Weights of a small transformer language model: rotary positions, embeddings untied during training.
Each number is 128 + 32 x the weight over the matrix's rms, rounded and kept within 0 to 255. Layers, rows and columns count from 0. Numbers have three digits each.

# layer 7 attention key, 256x160, rms 0.0497, rows 169-223, columns 80-159
137093134133132123115159139137142162124138112091157130133146108136118170124111107113172116106137098089099125064185114116152125126129113129095089122133144121135136104129121106184134145157102127149168129118090081103129115111149147118162144153
091091130130096103134101118169113137119161118096093128120155129196125122159153099117073144105119156089148085190112115185132139132150144127145144139126186167105145135128135143168150171112127147120165154097104141121141083136098131112136091138
111096145141073094096143164169072132155131146071120098149141091052063104144174104145139139121144100095151103151158134170130112101125112147116108219106109125121129166162141119116123155138136131098143134121112120078097138106133105107092097066
179110128142109100148139115118104130166102104128122130124072120103148105119159134105120147126204142132127185126121149158111122106144125175105121118185112167137120093095114128102155136118173105139151150137097141118097116156125115150105170116
130159156110146111125153107105069170132130168144176130117151140106082137096070089070155153159122132110106092162111096154186156151127144141098176116077110112171124123145130136126120115122124149128140129113173136132179099097121163144120146161
172134071187090116138128090156136154129173140142093125118102099095104139165182156094162118203080130084098128116089100124146129128139126164136104105156145123133120151128120122103169115135153125109136115109126091167123136097100123128167142125
137143104168141086123122118136094135148090127105123117095148151143120094093131108145127143121178105105124125049148177102138098123105122057128072175099084086110123107186146085151094126098151101127143187132086181114080137120154106127078109101
079148143151166146109237142170063178138123088105157122107091057081122123094144149102148143165119070086141086112159088145165155096123117136100160168069139108115129167162111098105120184119165147106084123135149141128141115158160103126108151116
092120082127070152118155108096129078138127139082174136152124104105168152073138167115111146104133179175134123121113149123112120089161176171163106097152109088131083104150147174070120092168141149070145135119131124103171141155109130081143130125
098108137111086071081153124152129124080151118125102140089121093096106111174163130152150144116120087158157102102149166190133148126127102102166100174080130089083116128128155159150097177159104124127108148134103110086107105115133149133098113077
145179092151141157119131097079186093122101106168133129131093111168157133095057130162139132139070197141106145089117164075166072169131124149120135116122143109140146122169140150182158110184133167085124081165117129132161131187124100137155185167
204094063157144142139116101124136115114146110171151100098117122157183114102186124094176092192127177103112101067076117089127133173151119142118153142183151104115173140144125175176158117134201106152156148119093147155115120139070090122180154183
140114149102173118086105086130143155117189152134136175119139130133153167110122139090089146136134155163154109069133163121135120129156139098122163098162130122150125139135154132121158099149165096129134143119145101137124128156155159157170144179
140109165097079140133128172133112129158148148063144067118137103101078080110162114142130143093119124111102152137126127144146138080158136129167179179092153131131097141173098127132125118127189125135144115145099158094132133100096167139078131112
124164082164148144125169140168105097072137108133148104082117138123124138116092097115132128146135162130113134147099143124109099169105110144156162097140174173122160132085155120131155106160150108171086142125142107190149104128100111146198125076
100137139119127142126103089134137137149074150138099145148137118130114118145178132159138113131144091139157164115125136144174124150125095107129181184139140129096150111185111103112107106111110155125121145151142150088116107067178164112108141125
135175119145132120114142114094073112113134127130129132149118119116149163149158152057159111169123113130132074146130135143084118131138109147107105125165140075153112150112132162122118105121171115133093155067136102115126138156136092114117114145
125135110133134153127136154130093108164169109120093139112125091102148167157140156121090111151130157114096151134114106144167132145131138139103115143161131132112131124093156136122122122089179116098142134149148111129123160171159112121127101154
116160122076107163160128168123129113148118132136167123133149163137106113127127101108090145114147127164127134098095154140152168135113130155094197178108157135112122164162133144057115094168117152174145074104161091133150093130078170133138154148
149143084153131113096119130137139116079144169156148115127088153106180107148162097150135122107152137111134124112112143134116099118150130119134075130133095116132088120103126110133138135084150094152123077135081141111089137108093110088104124101
128090152119123120130155128140126160119147122127135101154130150135098113141102114135142098082090146142149160131134112125157126104120162172139092098125149160127111165147169198140145122145143135077133129148154113098099105167084114109142114077
135096096102147145133111138167141149155140113143075147152110133143126154151157141123117121118078119158161138102114129161095149141108110133160126178132139122111133159142101184126148144115125141089132138107099104124122144112134106122148120129
144132114111148144095098070140119147156143107121124137164161160108163139170076140150097143107130103121131133150107171146105116146182108154159130159122115103115120082137127112117164117124144127079172097129089125139132083112119120123124118081
144152106114155169149174127069159139131101124098121107150116148123116137117094114135129116155131164092113158114102119117146115131120122088136097137144111171103137135150110121099117133140153118147101109112130113151163100154118139104130134156
120143135193145109144105148120067104140110147115135143109152124114123103108159165137129114128141119139142122132139122127104135152138142114136089128142121082104145094129131130140107123136089115102163146151157131111129144088101138164089125104
135136113077111118114095118126137136117158090123113135148133121107117173146096131149118117119125154151140147122130122132126153091124138150102156088111103136167118138121141149115135092144135128112148114142129139113137111138171129135156152105
136135126058138125128137129119180149099149134100139115178102177141147139148118128097098110131087166110129169098136103093061156137146123111111120133139153170154135154111141164157106126129109148138136091136144122091173075191173108113194077132
106130146192116139145129153113104105135119139164150114129132106149127073094145127075139133113124081111150082161133171111084109139126108144154131089134109093123106115152102136103117161133124150127107118096119120153113088131119120150090126124
077118117164112119102161108123062100142065166132134123119127121127104088136169163171124148094142058110139063179131138177153107142130116126106201155142090113062128098147112061094111124109123150115111139068119161166133164079146137087060157130
151118121082144124139150094135171136086161098095126110126148133120116215142067114113168125098114217149139179050101156098135145109185126118096091136106152125123197132088153137170170110163111123161188119172138095110147117177110131167187105177
153123153153116154117164105171126112126121075170113126056141136155149151144119110119136100118160112153082121038130112146178127112152120152072110157123145101099146135091165117115121126144112129128130146190144126125086127083117102142128129131
118113118058144114187134107136182130071151075125147117109140138132123222140121102099142114070153189130151153048130114117155170094167170147104107135101182129152149141085142137193154144179092134136168111167134069110166095165140116159168126199
116198145237115139172105149235042068148057117129137089068143092107134089168214097157111107121189013174107144218122116216135179148101127079150124150061169037106122118117124134056062121097159144184082166114169194116070157010154112144051189046
117130078154101138120061079135140145142172107157138163156106163170153127149137188119072163158086163111104082116096110181121105169187129144123107132191118118092128102164127118134142156134138103138077122058145154159123167155152104103196113037
097140139108143181120143126107151159071129174111157166127160113118140114161108129139151098174086133130110122154165085118135176141116151090133124137104101170123119100153110173163153110138057104142116076115158114148133135145075181111128158176
115134159112128114094144134138127155095066184139112120183134118097154098094118155102122122151120115101145141104125124093125166123129167165141107130095121171061094111150126103123138141152108151117129142144147130122101166228154113123127124113
153121109115151127161100104123066119126133134130140061091128100074161168119186108188132166093098118083108093098114128119141151159162099103143081117150091128112182130120156130148154154115142124141084179105118146109118147117185111092134127122
149125141148161127130152058175078160096135173084136123067114092135142130170184104094138122142119123145154142058159092154120154162144131167097110145112087104138113176206151154173105115076179174100124163101156086154137132122116088109042067118
144076151082104130172119070113118096122117072189115068109105225171047133227148118193169134132130144109112078152120103150165155109125113140095125117143111134069128123103133112101110120128102162071125134084130118153107145068125087123162119107
141168121169103162138073090119164136173083171177123146136152094156135112108096154146105134152116136171117116133097114096149136162117134135140054138152138137142142141133088130183148124113123062141104100152089185123128123116159145054101145161
095123139171150109116112108191112114129106156143149117091136107102124110134161106110160109143173105155131138132123077165112127088114130097075060106098124118084120103148097134142125156124170127121110159138070099127134100135128049109124154086
105111122113092136096154181109081125144062148134149166151136100095093140178098102150139166136129138101113147158128186120145147110164122136118122119062136185189137131152068106168123145106128181102154148161136137091144109124143162104068161125
134126141115103143174091127155126083120111103107134121088129125089147098143113147140120107115163107113098080091139129093144136071131131122117137196182115127078095104119120087121128095089155133117158156148096191051115137085186110116165105105
116137144135126124145174206172077158063085085097130118186116150136070080164150108157138087142184074105142178142131163142149163111089089111187171206126163139166138104153114169139077135085110123178139158140084116157087107083130179111108133108
094173127144182150122174200169115133122075101138132082119176077083145126051164102126140138078180122101084141093154134157164133074103139099178106138051177120135145092103116132132111113119137149148128108150161136088168090135123115111119112082
084133165066153141122084116078149099113149124117104130166114113134145142140106118156083111119188100106137169098149173125087073108085156147141183213085124120148089133173133136120077150078080126135141092139142138114131114120098158117134104148
087191193130100123105155161153154139091132130133104110135095118098112131105125087116100095136085139171104139109166121075113117139143116180181141127074135106138117155147153175149167096139072077129081087111125116176155155174118135166115099096
130118119102170139153136090157145123118102129140116094102137080113122137132127106169129121152141086147101148124141130131132161110153165100118137100131173116134147156118122139106131146102129138133135143175134109127142119077117138105128145148
123125132146130157134109114170106072133132096148074102064101096084110159134137089106131078160113162073120177100149166135132136160120147162156104129140183136142107132079167116155167084132167176100151252138166094194156124081117113122153123109
133120089122083170135098128151128127111131118107134105141184133114137108132039110139077131122137166166127147144112153127140125084124128134105128113151121099139120130106113170128146150186090103125174088124091140116129103094111120182189177187
117126170141110072128094100128143136127164102108114125122089129160145134121168140108159132146105165166140135131139143149140094142183101105113106161147120143102177080138120110112094109095122081094065106139146179171119104116156124181153123151
204200077116127100126141149056126109092074138141120157158119095122146125099103136131119137181156147156165147071099124080126147121151151100120102118117151147144133109085139122139137068087126097124127147174108163140104124117134157099054137157
132137144135093157138151145186124103062118109167153098110127108175148147104164134125107118137156103139094149116101156106151200158135126103125123096140182077163138122133154105112069111168116190153177104102143112105142135049117138123114095081
094131119120064176093111160134035131117161085114089153206145107118123146155099132124122085127098087129067150099134184126076162110136128094126156132126095119137096134102094132152109108144148079142148171131059157133165147131169110117097108094
120096108092058167092155081097121096145121126169156084065119124174107198123092105142168116095087080129102149096124128141177125119105144161084159143127159096135144113172091129101150122140151175156125103134151163132088134074141092158079117126
# layer 7 attention query, 256x160, rms 0.0517, rows 170-223, columns 80-159
099115136165176155105137139152163149124109083128146146091132128113129115095138126112115140125127137146134144127162134098074125167101099150057148123109162174121124136133136138070079128176155093160136156163067121105130120139133136161118169092
121171177110117099124104121103135153041146117136120126121138079108092156100140189154115078141096061116144130136160087149152145091092129080110139121071137088114138104181118068119042140129157184137095119136154104154114153108155129140145108141
129140089142120091118070118114142072133181075143135113130158117104164129117158129096111105108143116099149082088137120117161124103131137060077157140081135136098154166117142128139148137143128116159098109128144139142125080196106078071143097106
078141111168151083148154165121134149156121165058104116109112108124118133167158154103111127092125114135129114082128137152166122146076183106140138150122117130071157127163117112066103137129127129107114124112117125070096143141192135111135163129
097101115122168081150180085096143148075101077113166122101113156167154143156107205157181107124076136109161098128129112114140074100108157091125174154133159105107103094116125129093159103147186118119119163126157140185150132116125073082121078123
163101100128145119131188127120205124121093171138107097139083111084092137124103162133151094147137146141138108139181101128189188096101123122115168127164120155094108184183128148130085165105136091051100069142151147115146110124172080105155112147
121164119099146165106136163141101127071147143068142134125155139049091132167137155226085084142166147156125145171150155088176107116108119189092119148166138147122137103205098068116078115112090143077097083196110132134103086109135127039156066124
161133152063137129161120118099117117064127142077075055143113091144143105107089105138140112130103135121117162173127120146135154134130158124088165099143151133116139161132072103180139127169121102079135084064086117083150138144124124077125154163
177129106157110136140161134171093132167107101088121086082128097084093104089145141124167098109101087109141136100184147131145127114105115100087099178093134149147091155147141138148087122136096109177138141116104140119094139086110143155056144139
082138115174106134147128147060115173134141161151126108116193133125141129163133095101117129109170129154115144135094116163089154101148199156102128108104158148124120104091138096135143115093126098136130092114128146111124145139166160145185149158
186168100152175081168124122143139145128132093178083117127135175125120158142117148132096173162128160180161158134094147139092107132120153135114099104172157131163103120073125176127168100103154117148180193101113069170117116158077108166139099143
190103127131118136110143139105165117173089137152164112131118121177133113144107173104151094090106175102144121190092105166129157114167093158096149154168148119123185075116137167131117172145138075145159143164095176121107178169156088090171118096
141124084118109078110140075144105083116135123073136147138169134107118129144127126162152182170127108082131134165094167127141094140084141120110119147064101146097153121097119085091143150136098110127079121145130067148123155120198079122130111064
135140178140131122088132085108122130255123130078137169134142152117159141101145190095163161134198118162128115124180120152092129149151103125172175167120123132121158084141123098082134169114178123122137113118129187157136145120146141161116058096
097125107125135110120121201131145113116097127131161170110139119134118083107112129166112158147128117166128066112129088138132134154101093083086132202103087100181119117097112066116118171100118115160138132106144104113127112060131115140133146110
151111144140163152171117103140140184155147069115083079095120085143113089141095097136068173099123176127098158075170104093155096125130160110173067114184112068123119120112115134137140124149117085129120154144109109168097153189184137114205167147
153100125125153195127106134079110118066103138094178122090129123126141114153113128127136133098169150143095137086138171112086100085145089110165084095170106109115064102110122140128186144139114106078130185117106119137140157130037105061122144118
112133095140131094126151159133127095119103128156125134154117064098157077081075107119118137104116060182107158156087157146097130117139150112152146138079100136151160079157071134118130152119131127156104199208142170080085147109165136142076163139
117147140067120143160144142090181179192135076152142159111157087136123137121130089134092044150138131194121151127125069126096167115133163140124140126128115112166142123135136128160129123155063196105098137114145113124162097165143131167136131143
083119097166169117115087105113160104111104135146149134100169133119169110086111153129144101203100097083144104103150109124058167140121140126142131070120127078128129101124165090141113181093093155095179161056156074094113125156132092125153096131
091093150176108091127136080161141078111164127115190154164152140103151104080145120158139163162113120093195146158147129118129088110104150123177107055130147145122144151120184072161088092167093088164131118177191144121137119131132135151150119101
144116083079101153167108111138084088055145104095126113155107156110145096135072101054106135118157162143061189183098133148124162091129116118126141068130134161204119105109116186106155122171129127144159103101154092184166124138123165110172147186
059131120196080096123079223153082106069144124122157119136119094133134026094203124133117170114077064122112209144122131098131127168139100151139222126119161119152101135079164115101134095128121159120156140088141130124102088135154179167124098142
102123135110083097128148123121171146097141117104164149113116124139090096136099130107143154126157103121114115153132146133106109144124127149109175138132139118152087131156127130137137145140122133173099140096094112153106148119177133128120121112
131125113115130117110210100047163092175135158078139124066127148150115148125107167089146144103105115149143045132173103169171121057192161111121108112061082177142150134116059105188104128140122116130080098161109106091154139112166072093125092126
188142152068177148106127105091117131193163145173101137087135122128180211153117145149162110126157158160205071117143081154081128094110146071101050128124074129154145119098142142159116122077077110146110168152083129130130140132136088118130148136
150104129137162126133069109126102175126155129224072141132142097125134146117135083152098117146136152107146163169135132074104155179117113124179113138178159082133170164095183166136141086107145116161181208130096083159122164089101143177139172115
088138141159112181120066168124117134086070132156106147180094155158100060125155135140057092122117099097105220206082117048077099228058118162130179157167163149101106158134127146038145143102168197101178147073171144153095169141111154117118121126
076183124082108176097187163100140146104122128079164139196170134133148175155090135054136131130164154136122123077153193145199117058081165088055164147111085118142126094154162113155123174153101131158129054200076152144114075187203164121124095202
105148157103148153163163112131173114144154129109164108093149124119111161164171127130164079102126074141161092070175112183187160068169139143097103136136116113144115126169122107144090143123079167143093128135188127144097070113176118114141094143
107158078027134169142185170116165179082142114069166170200160168115099212166059043083163107117165144152177130000149184107180147019109150136086123198157123149162136145115116113148093160130070090213079090185132111166142029119222172134137095201
136128168108107185178127090179140067123109139094127129089106085062078141143161073145125109133123070124137163098166154152199195070085182130144131190050206111149094103170109078081086130116140202155083151150185134100109029042171155149062088105
142089127099059178156121120081114121205138087102132167156129164147140089129115180153110188168179129155110093133123096164129122104192134118112125089189096152142098138065114094084174107119102071094126147104112176149111139145174136111142097150
108146126142074120157161135131136125105172125111137142136119154119099102169122145161109123125059102165144145082136148151092162133132162169165183084128111099146077111154143153110154101116054146139096100085144131172126125079117120108111109070
094175080111130133141180103159146168084117195066137072120148129092120103139136130109184134142034113096122154115151142124105149082095165161098195159085060120112088095187145154142109095138093149139132123123102143147103168138161110117125105119
133118117135137156151133097119102139107187115103094131106106154150149164118147184130148125127165163116108122158184114095101077169124164113083100135173159138122087122105113075170180115159205112071155153099146095113168130142091094125153102103
137111105127123158114158088134086171087110125067106126080118114119036122239148185175109093152091115077112130094161064124167122143070091070074115180150136119134137150129140125181074094108106111127116172102174079140134165114110115104081143164
156090200106167148176160137104110129137108053133151094123069133121161163126142130104128075085150116123119084195140108127141128183148101146179178127161171141119167146145156097134102156137099138162124166152169099146083123099132162148121115151
131099164069132159126180137088160147100137132139156141174174203162088095080101156086089121109135118228114085119157120130068128103144146147171155108151128112153102116120157160150124137151112046139154050091103150130109144186167154143237124111
134150111162118166101138094144125196112117164114104089072153134109088108159197050147122123154106145138122130154122118162112150102122170080121053189056194145119101191112118116121081145104136150102127159144086074151136075185098070101166142158
091130166113059123141147145192087139063101193094117132140092129084079109210192118146137146134065101115160136113190104124134165147097117061079163117101151149108132146187169129158076111118162211032155111122145096123103143168157180071111126104
194086100124090130120097168128146160121164121100136148202146125175091106207089102157146108127176154146104131198130117184218142153146101091165184089160139166190133190078145093061130185179119081156128131109144162182128142137078147124179147164
181082144147157105111176125178117184078096126165121127110103134150070134122191122189143163146181113125107131123148226128179133145117116145110165170059139105097165142179120052165040119080086145167101123135164115104066128104166145118086124094
143148124131120159108158159173116115088127111127128122139120064115132127079094043092145127169160130112113173155144157098131121152128143102146148137182146140134144138186097129175106150152181139146122119110107113144120072128146148097144091165
112117149133083110131124203163126082108101136092147108145157135127110121224109132181177138136123075143193148159084133136154118099093124147095147136139097118186129135106102153180120173119059131187156129126108119149142161098099154144053109194
138176155122113214108118129125151115124105119131169075084177117163109120057112183098103117154147129117128182147088171141128129161109145150142130157144111141080080069122160095142117131127101156089138099148096193074074169193204116129143064167
125161119192142098121178179195134086077111138171140126136106135160084133100103092098177117100121127139128133128086120148113146138145118065194099108080160091156124117105150114164133123163145131131159141114121139105131120143140168154132150081
174169104138163103113150100178023107158167083131222056093102129082173165037180104090143098124147132091067127079172163125139052175079106113130085115164155135094174104112162067069151095069195093134159181098150157134067157162146099095149114099
072128156130160093136075100139158118145095102089145137135125141130109103101128089052167138138124141176071180111084166156071143149184168164147139125170171153151062109084108149115182183118119106166110068109146101122156087149082159132149150100
105109140108143091134079121119169144159131100125129108167142128149127124153096129106128158124100160094148162080117114121124136113132121158108147109119100185089200132125125173147182138146091126135132112143148132154138142095101143111121099094
083139157088120114096110183104188089129098145110134142103157152159099130123099172137131140149119136138116163110095172108081159116167161136147112037138143122166077094087144153151113080096085168082166095160157121119108151144097135135140098142
163150094170086120115118180145114074188124087151147174138151070178145161096055075188107121120169152139094121084087115148155148143139136123135126112154106085142155214090115123177178115068104148164138133104137124102094172110108169115090137154
156158093128115135082165148111076171126153146124113125150168117154095127115126129138126168127162125184132185171163152101145147170066139115125102037085087184152145131128169076104123165127084186070136163076057126106061105124083218112105071095
132141135155204125145094086118116110137073072169141161102124157152125123131174089132150082130115099097126112119127168105131122161161133146143167153154129128084191125069131076148176118134113159120115128151183143176124131062139116208168130108
# layer 7 attention value, 256x160, rms 0.0566, rows 160-191, columns 80-159
123126138103114109119140145070099206126138193096123063176100094081106137143133086130100178138130127102167086149185135171148116158166131115103124129099105114081083124099104154165133126092163125086147144113130141095153145172171089052119065129
090188064136114156097087107093126134119172118090138178122178152166081182073138137100075124194150169108115137081109157076093066137053117126107102115107125100105119109117148140100125062161071217113123201080131089174163060165083128145147092163
070136138135087135123123086087120034203117097059133167174108136141129143140148142077154165162109088079132048148118112171166153098137140136208092172097161121141154151120193146090069069092164115147121096064165187148199131166171146102160055136
116199163122125146143096110101067153137190143163111086117174139179116092161166005124121202104113191137078104127083057105194085115136088165135088092149094064171095092075173146182148109119167137151159068161129139202107124131085174171112139132
136174163122077105102068132068160116113081109181210136139109136201177135075126161140098138104142071177189070096210120082084132079149069068116092109097124078089076138147176180072094118114167129199123175111094140159085082104115138153128158141
143153104144087113113121136145110209156126182148090094151086108167122080141131081120087183157143130106127082141166081142204076109223137138110098150132083110152089156152108148155125156051131185119128127114114187124107081170129101108155127171
103134131111147077186156090082084138151109088143127071058142077134106133122127070085097110156115084151152065134107110175105158083182164144125157154192132087077200100156058130111129165056150161129107202109143145156146168130137168191161150161
137145226125118156088173072086126199127182104106129172150132140169143142208143132128135194137149075135185196144129167142118082070133137121138089061141170144098181133134152117116101123152137095161083167191125139114116150163226132141114127050
098123096148086123077140129098141086104185118181157137174125158139202144106161122107176093166154079088148152174056163128137102110147139164081134077128140096146141122205157151189063079144099199163053173139156186124154106113106149091084158147
114129098163071115177105128178117162154144149135106178113130151139069143128117179118152132186208130154142171152054052139140189121138074143058089187080148165168163096122152152066048139052106115191187114112198120117095121107136134209143125102
131082124153149120144109093089178129156087069169145085159094207142117126106071166147142140070121097201144096146202090113112148129130111144083132096136129182100134153101146173086125149100155072158163085145105159177128150166121128141167165153
128166157095092122101095135071057123181163066131150164169148166141136106055046045104057113137127098135110185182160126119088138119135153136109137141082096200150126055085120126146178159099055234140153205101142114191120124129134149139154112111
143145107134167159137133124076174129118100122174090098162121107131092126073116149149098145156108177116153181147203119144092163152135103168135107092216144158106140118129134114179062074137176081063161057115109124116123105178134149087133117179
109052066166124135153087123137131064131106140105166144115168125111177072134135091154163130132138187080131121097135111046138080068143157141169121096174165156149117109185211069165103091166067058227104088181152172140128180155119180100193094116
184117111085083129128148099158088154176144168121122110159081122127130115158118142116202160106106070083123131165113147115181133118181130204158119081096172122092118169167163102116114085092141137076139109089148125147132114134073132107107142168
165138155089153154195116101172082103035121071124041136079089107191160154149084198168096116141083127111133156146087145163147094126041151086128114084125183138164136131153146137173198107154130112113116138088123136239141131177113148086133163155
183175139133087094133110168095126098146099127144102162136072128144193167107097168135164049162097099171152106130136099138114132125100132133117134121181137133104199056109099139133121142133071096150147077155139096114171110112152080127125079160
117134061155146118130128137111158110154128177134133110135179163127126150075150125142140145143142136162147101153070125131077120096140155103109105131108101087154150112096104084054090147100137085127178107074154066111124173106101135132154088133
114107102108176101116124071148186136140193118092131135125127103131070109132087127126059120159138144135148116127174044112174124138111192109146153096123096132061166159125116099166064116171161171096122111162160115168144104157177151121165098155
105131105141119131112127112113188121000134136167205133096136075192110098164136058165103120130106118091132134108104097066181113182152130061204105118070178119130159166059118106093057179164083180106077142185148080071171115118120115134188181158
142155097098127098158102095132126139036135130097126131137115152169131183167075174194125204167137100101178107142084159122093056144091095077236075109097089078126078108070146092086176140111150095097149205112104086162108136141115103102099099112
182171129126064173168114141128110112068075117120105169050117138125117122097104099164131137153066093173073117160147091140152122086168172124094117074112157171253183140132115056224096162130103100152155096102123075145135118078189123125159088110
120135180100169107125096164161126111188157092138121176091227129131101141214169123166045076156114168182100104114117117114121095148136075167135192183174083105139116128127153087136143051162135170180153145157089148122099137220149129080171073077
137130136096174233138094079080170132143117144103139126112151109072118109042157106117170121102091151082081154105118152134072175058107122168098122113113201165069115134141174092170130145147121126108138128101142145142168115079087112147136123165
140179143190109147104051092146174026144127165107092184183109156143143084123103092103170162116112094101123153076113165178125139136076081149166099163176130165177134212175145148088181193136092167111127116126130114091094163125152187144074179092
071115116030157171119112140119130122142129117134219157129137138107121153147135115175094157139178101128154108107127103140155100163061110109111186127128068108129158102099133098069113167138086110154109138118157121157142135080096154119114096043
124136070122145136162089117089164036066139177193142136157123144109146147129078142122135090155089068089148086184107133119141104157104115226101114173139111126134139091131105108183136195121064098131180113158092127113123071203158040051115130069
137196148097130078147111113172139152102195201170107120125136131149093122154159156141127107171137092170116158207092116193121129102179146143171172068152175070129180115131128046160073095096169135147167119129176137043135142117171125109118080132
104125143132157115171104100177188129105153129075082135166123101099145151100082139134067141168164080130139169118070145141107139114119154121148138075153137104187140162169151108123146119159123178110129101083156086095072150111113224142140147177
132158168102142083099140092146147119108167101122143120135122109135131115150103139098134134095117129116145206165123092162109175118137112171134080123139148136112132150120152105171076168163192131113121121199120114078124131131154168139151150108
093062144103121146115145144108120181088118174122163247129128052156191093105094141110163104152091162128100170172114115146080208108123021139224165115128089070170112042152136082151141207107130133025102136102179156103128097125111185145114090125
160137080149135161151172146109107178173107115132069110164075120132111168135100028138094106204159112153186154062136164127145130169092135223186121120148179138066150118130133153058145091098084098049170103144101085077158147203155142242113143153
# layer 7 attention output (transposed), 256x160, rms 0.161, rows 160-191, columns 80-159
101168120079112125125102118119073169162120174097130150143136078148104097083167128111099206166150093089205076112151123184141078141152161130156140197135121072066111164112083161152153135104109111132123123139111145111129081171178105068120125167
112170102115133154066103104082098167155171140105146183098168155158122186127173124102072087190108106127165109054084171103107056130075150108108136115103083117112108087106143163076122095153111178137127194101125123162160046143087111161130049152
091156147119118149097094093116106017199104111043137155139083145155118126149117101106148145139131118073137065136124137182155167126125098165196089162133157133155169161134180114102062084130145129137138090069173186137178132202143192117151076164
155181152161122136133095104152073119118196145161132103108203122170104060156144067126086188116142190104075137141113096128169055134142110177121048102135148124194113104134165130154143098090197161150196142135099150165118137180088178150113130110
146176120117085129121092132076140114117075112129241143127135132170138134090121141136141174092106102137156073135174155092071134073172076045126103118134150063139140120166158197099081139098159150175144211083091148163069091100084163126139182134
136161107163085099143070096096124149155184140151107107165089105158110107133108132077118171137099156135137088142127127094149125152189137139128110089156082099156135164124116129144117076100166160120124145091097152175116117099124096105150124158
124115150095125085188167068083049182144148106149086104114153106124155097080124097089080087145145103163194093109104064163113152066169186135108161172090147107081189132175080146108144180042149170131123168099168143127133178202167191165190151162
138184222127147179122192092100112182105170088093142169152151182158151129144124115151148205152120079122170208111085159164123051122096149147100110058159176165070179161114124108127108121118139138145040124189108130126154147105225126130103152105
093127095132093104106139131083130104100201150141166138192129147104167116095190161069175119104083125060120133183057165098126084058180117157100152100109140119128133079255180148209099071133096197155035189159150202154153126135095147086095133112
086179052154095116198147181171094122154143136166105135130158149144078139074111195056154145153170136120126149145103078152127186124171089130071118147086141155170161084121134111092054147043148140150140097086192116106110110113150102200164145128
146151124157130114109149064096190137129100086175153088123089143119100103113112137150170181064130118151169085120162148118081161095142167120066140156122109173177107146144085175068113171102175099146130123150101189141088151117136140117172150176
106166169104084126125102164085037146159130039141131149121105162153094126065083129091104169181119113117156178166139071114141148120127110113118112119093129151157149030111088144146107162074067212170160213127132143216121092160143155148140131114
158130156133177152154154091100143179132089100134057110147123083127085100121120159186141152130105150145186121146152061095143162152141127217138111113202139194149118125096179135156123155135155077112194075131113159149198127164129127099118118159
112047093174124132151101117134143082136149134085178139129174139093145081150162149173149154148162140074142147106136103031171066072166186147144101101203139146155126141150231121159124071175083062228092100157134177183170147139128151098164121139
173095090150090159086120113159110133111129145208066123126109101123172111135159137122184135185146092141114194136078175103139116145113131115177133128111210118055129140130151123123111075096196098176099123089127133121140082122118130138105123129
159119156049136177186153086175139156072102016099072155068115111175156172161095176156120155131095091119145132159078127147138136135061174127156134084137151112181162150194134142163178108190153153113122159068075137224141104150133145111091168107
180164125168097125096146159125137099183086117107098189148071145119151152108095184143147091146120091183129152159175108134110157139148181102120111123164159123138193111110135106118149129114117106172124114114089098090170122107173065120099095141
101122047160100155166132131114189108122091192070122103097170181075110171104146095135134135151119110173152094096040131099081112119137135106093113141101133126163168111144133082083107132056149109140185123073167133113103131064155140133117114142
125105081153171049113097022152172134144197145119168116088109103118072103142110111144055150167067155102121163148147088130127118136137178098140146109155110183102178129126070132139072142162103201091097138130161112151151088162163161140150130128
135197124153073113103131107132152097058138079173200144133154123159133115119136105173093141119103128089098143056110092077148093173172117068173142123091117063162114144069119101097101128192106191113093129193153063061134078122163173131146149144
129144113089164096156107058133080129047144131139111099149067169202086122142076143184157214179148093072184142154069100135082065125119085074174120130075055073168045119135121084077178144154144109097116200128124101136095140140142111085112093104
150174149136129161189107137139130113065103124150068110096122125140163094086113093176119120172076131155089124167130105134078091057181180103097138093113188162238145139100107045203128205119082091171130101116122101148124122107172141094197107098
111168177153207124135119146162130111177143057147117151077229102143124141188165116124070119191131141182137104136140114148131123141117063132131213216122094051158088058174153072133106059202167181160110129142148141116077111174117132059189059089
136136134155199149120090083100153084116168124097130130145141146126142116049115160087191133097086183096076157126104160132036180083104053142113142081157176173114096174127165138135104141134132132125150143143151159122134099077152134152120123156
140147136194085154120040111133186049158170090117101192193125137137133121099125143126166184104138077141160108125134135150124145103068094114146087135129159138102115199161173158085148161154101134083128106100116103113146165130110174161094129076
102114109113160147108106133147137103111116128111146230116206139126134085146116142117112134146117153111176090075082136069124127143082125139116152123096119126148155142113100137089102173110065098133102115121157093083128157126128094102156088051
140105067160117126161072142090176058043131171148130145163107133121145170142080148152167105149113069092164097187061114154130138178092117170098111150140109116164126109110116103202078189140096051141197132149074108089104058128115080056161111118
178187187060099063153129116147140166142188238151097159110132101155130131170122142134126103198120072143131151235068110205131138140170124111169150098116157090155175101103160073174060135112130135114206124139138118056135140118162104120122089104
169128095141159069117098089142135092110140131114103173152104110095143142114124116145065142150152114150112174151079174169096091119099125160120112099142160130169148139116165079135117132107158115100107140112111083147140170141135191176168151184
113134176143142142147152093101180160117142124104122138159133109131121128147150100095150178095111089173145165146138114157147174114117130143145091117119143126091199129125116136157066140184148126102085150190154090077114116144194134120114199105
110072156074145171145127121092105154122111191150189227144167069155193108092091174105156102156110122125098169172095126160025229123153057149238159116095063100085113049105124079162118193120127145028092164112134170108142075123069131151151093151
174121096206139163146173128112117229187094129135064090133110133126069174153143040104143125213156097110189125104119150142169154146130145214212101138196179118090149110155087154028115126103095082111158107137080091069134117191139125244120160110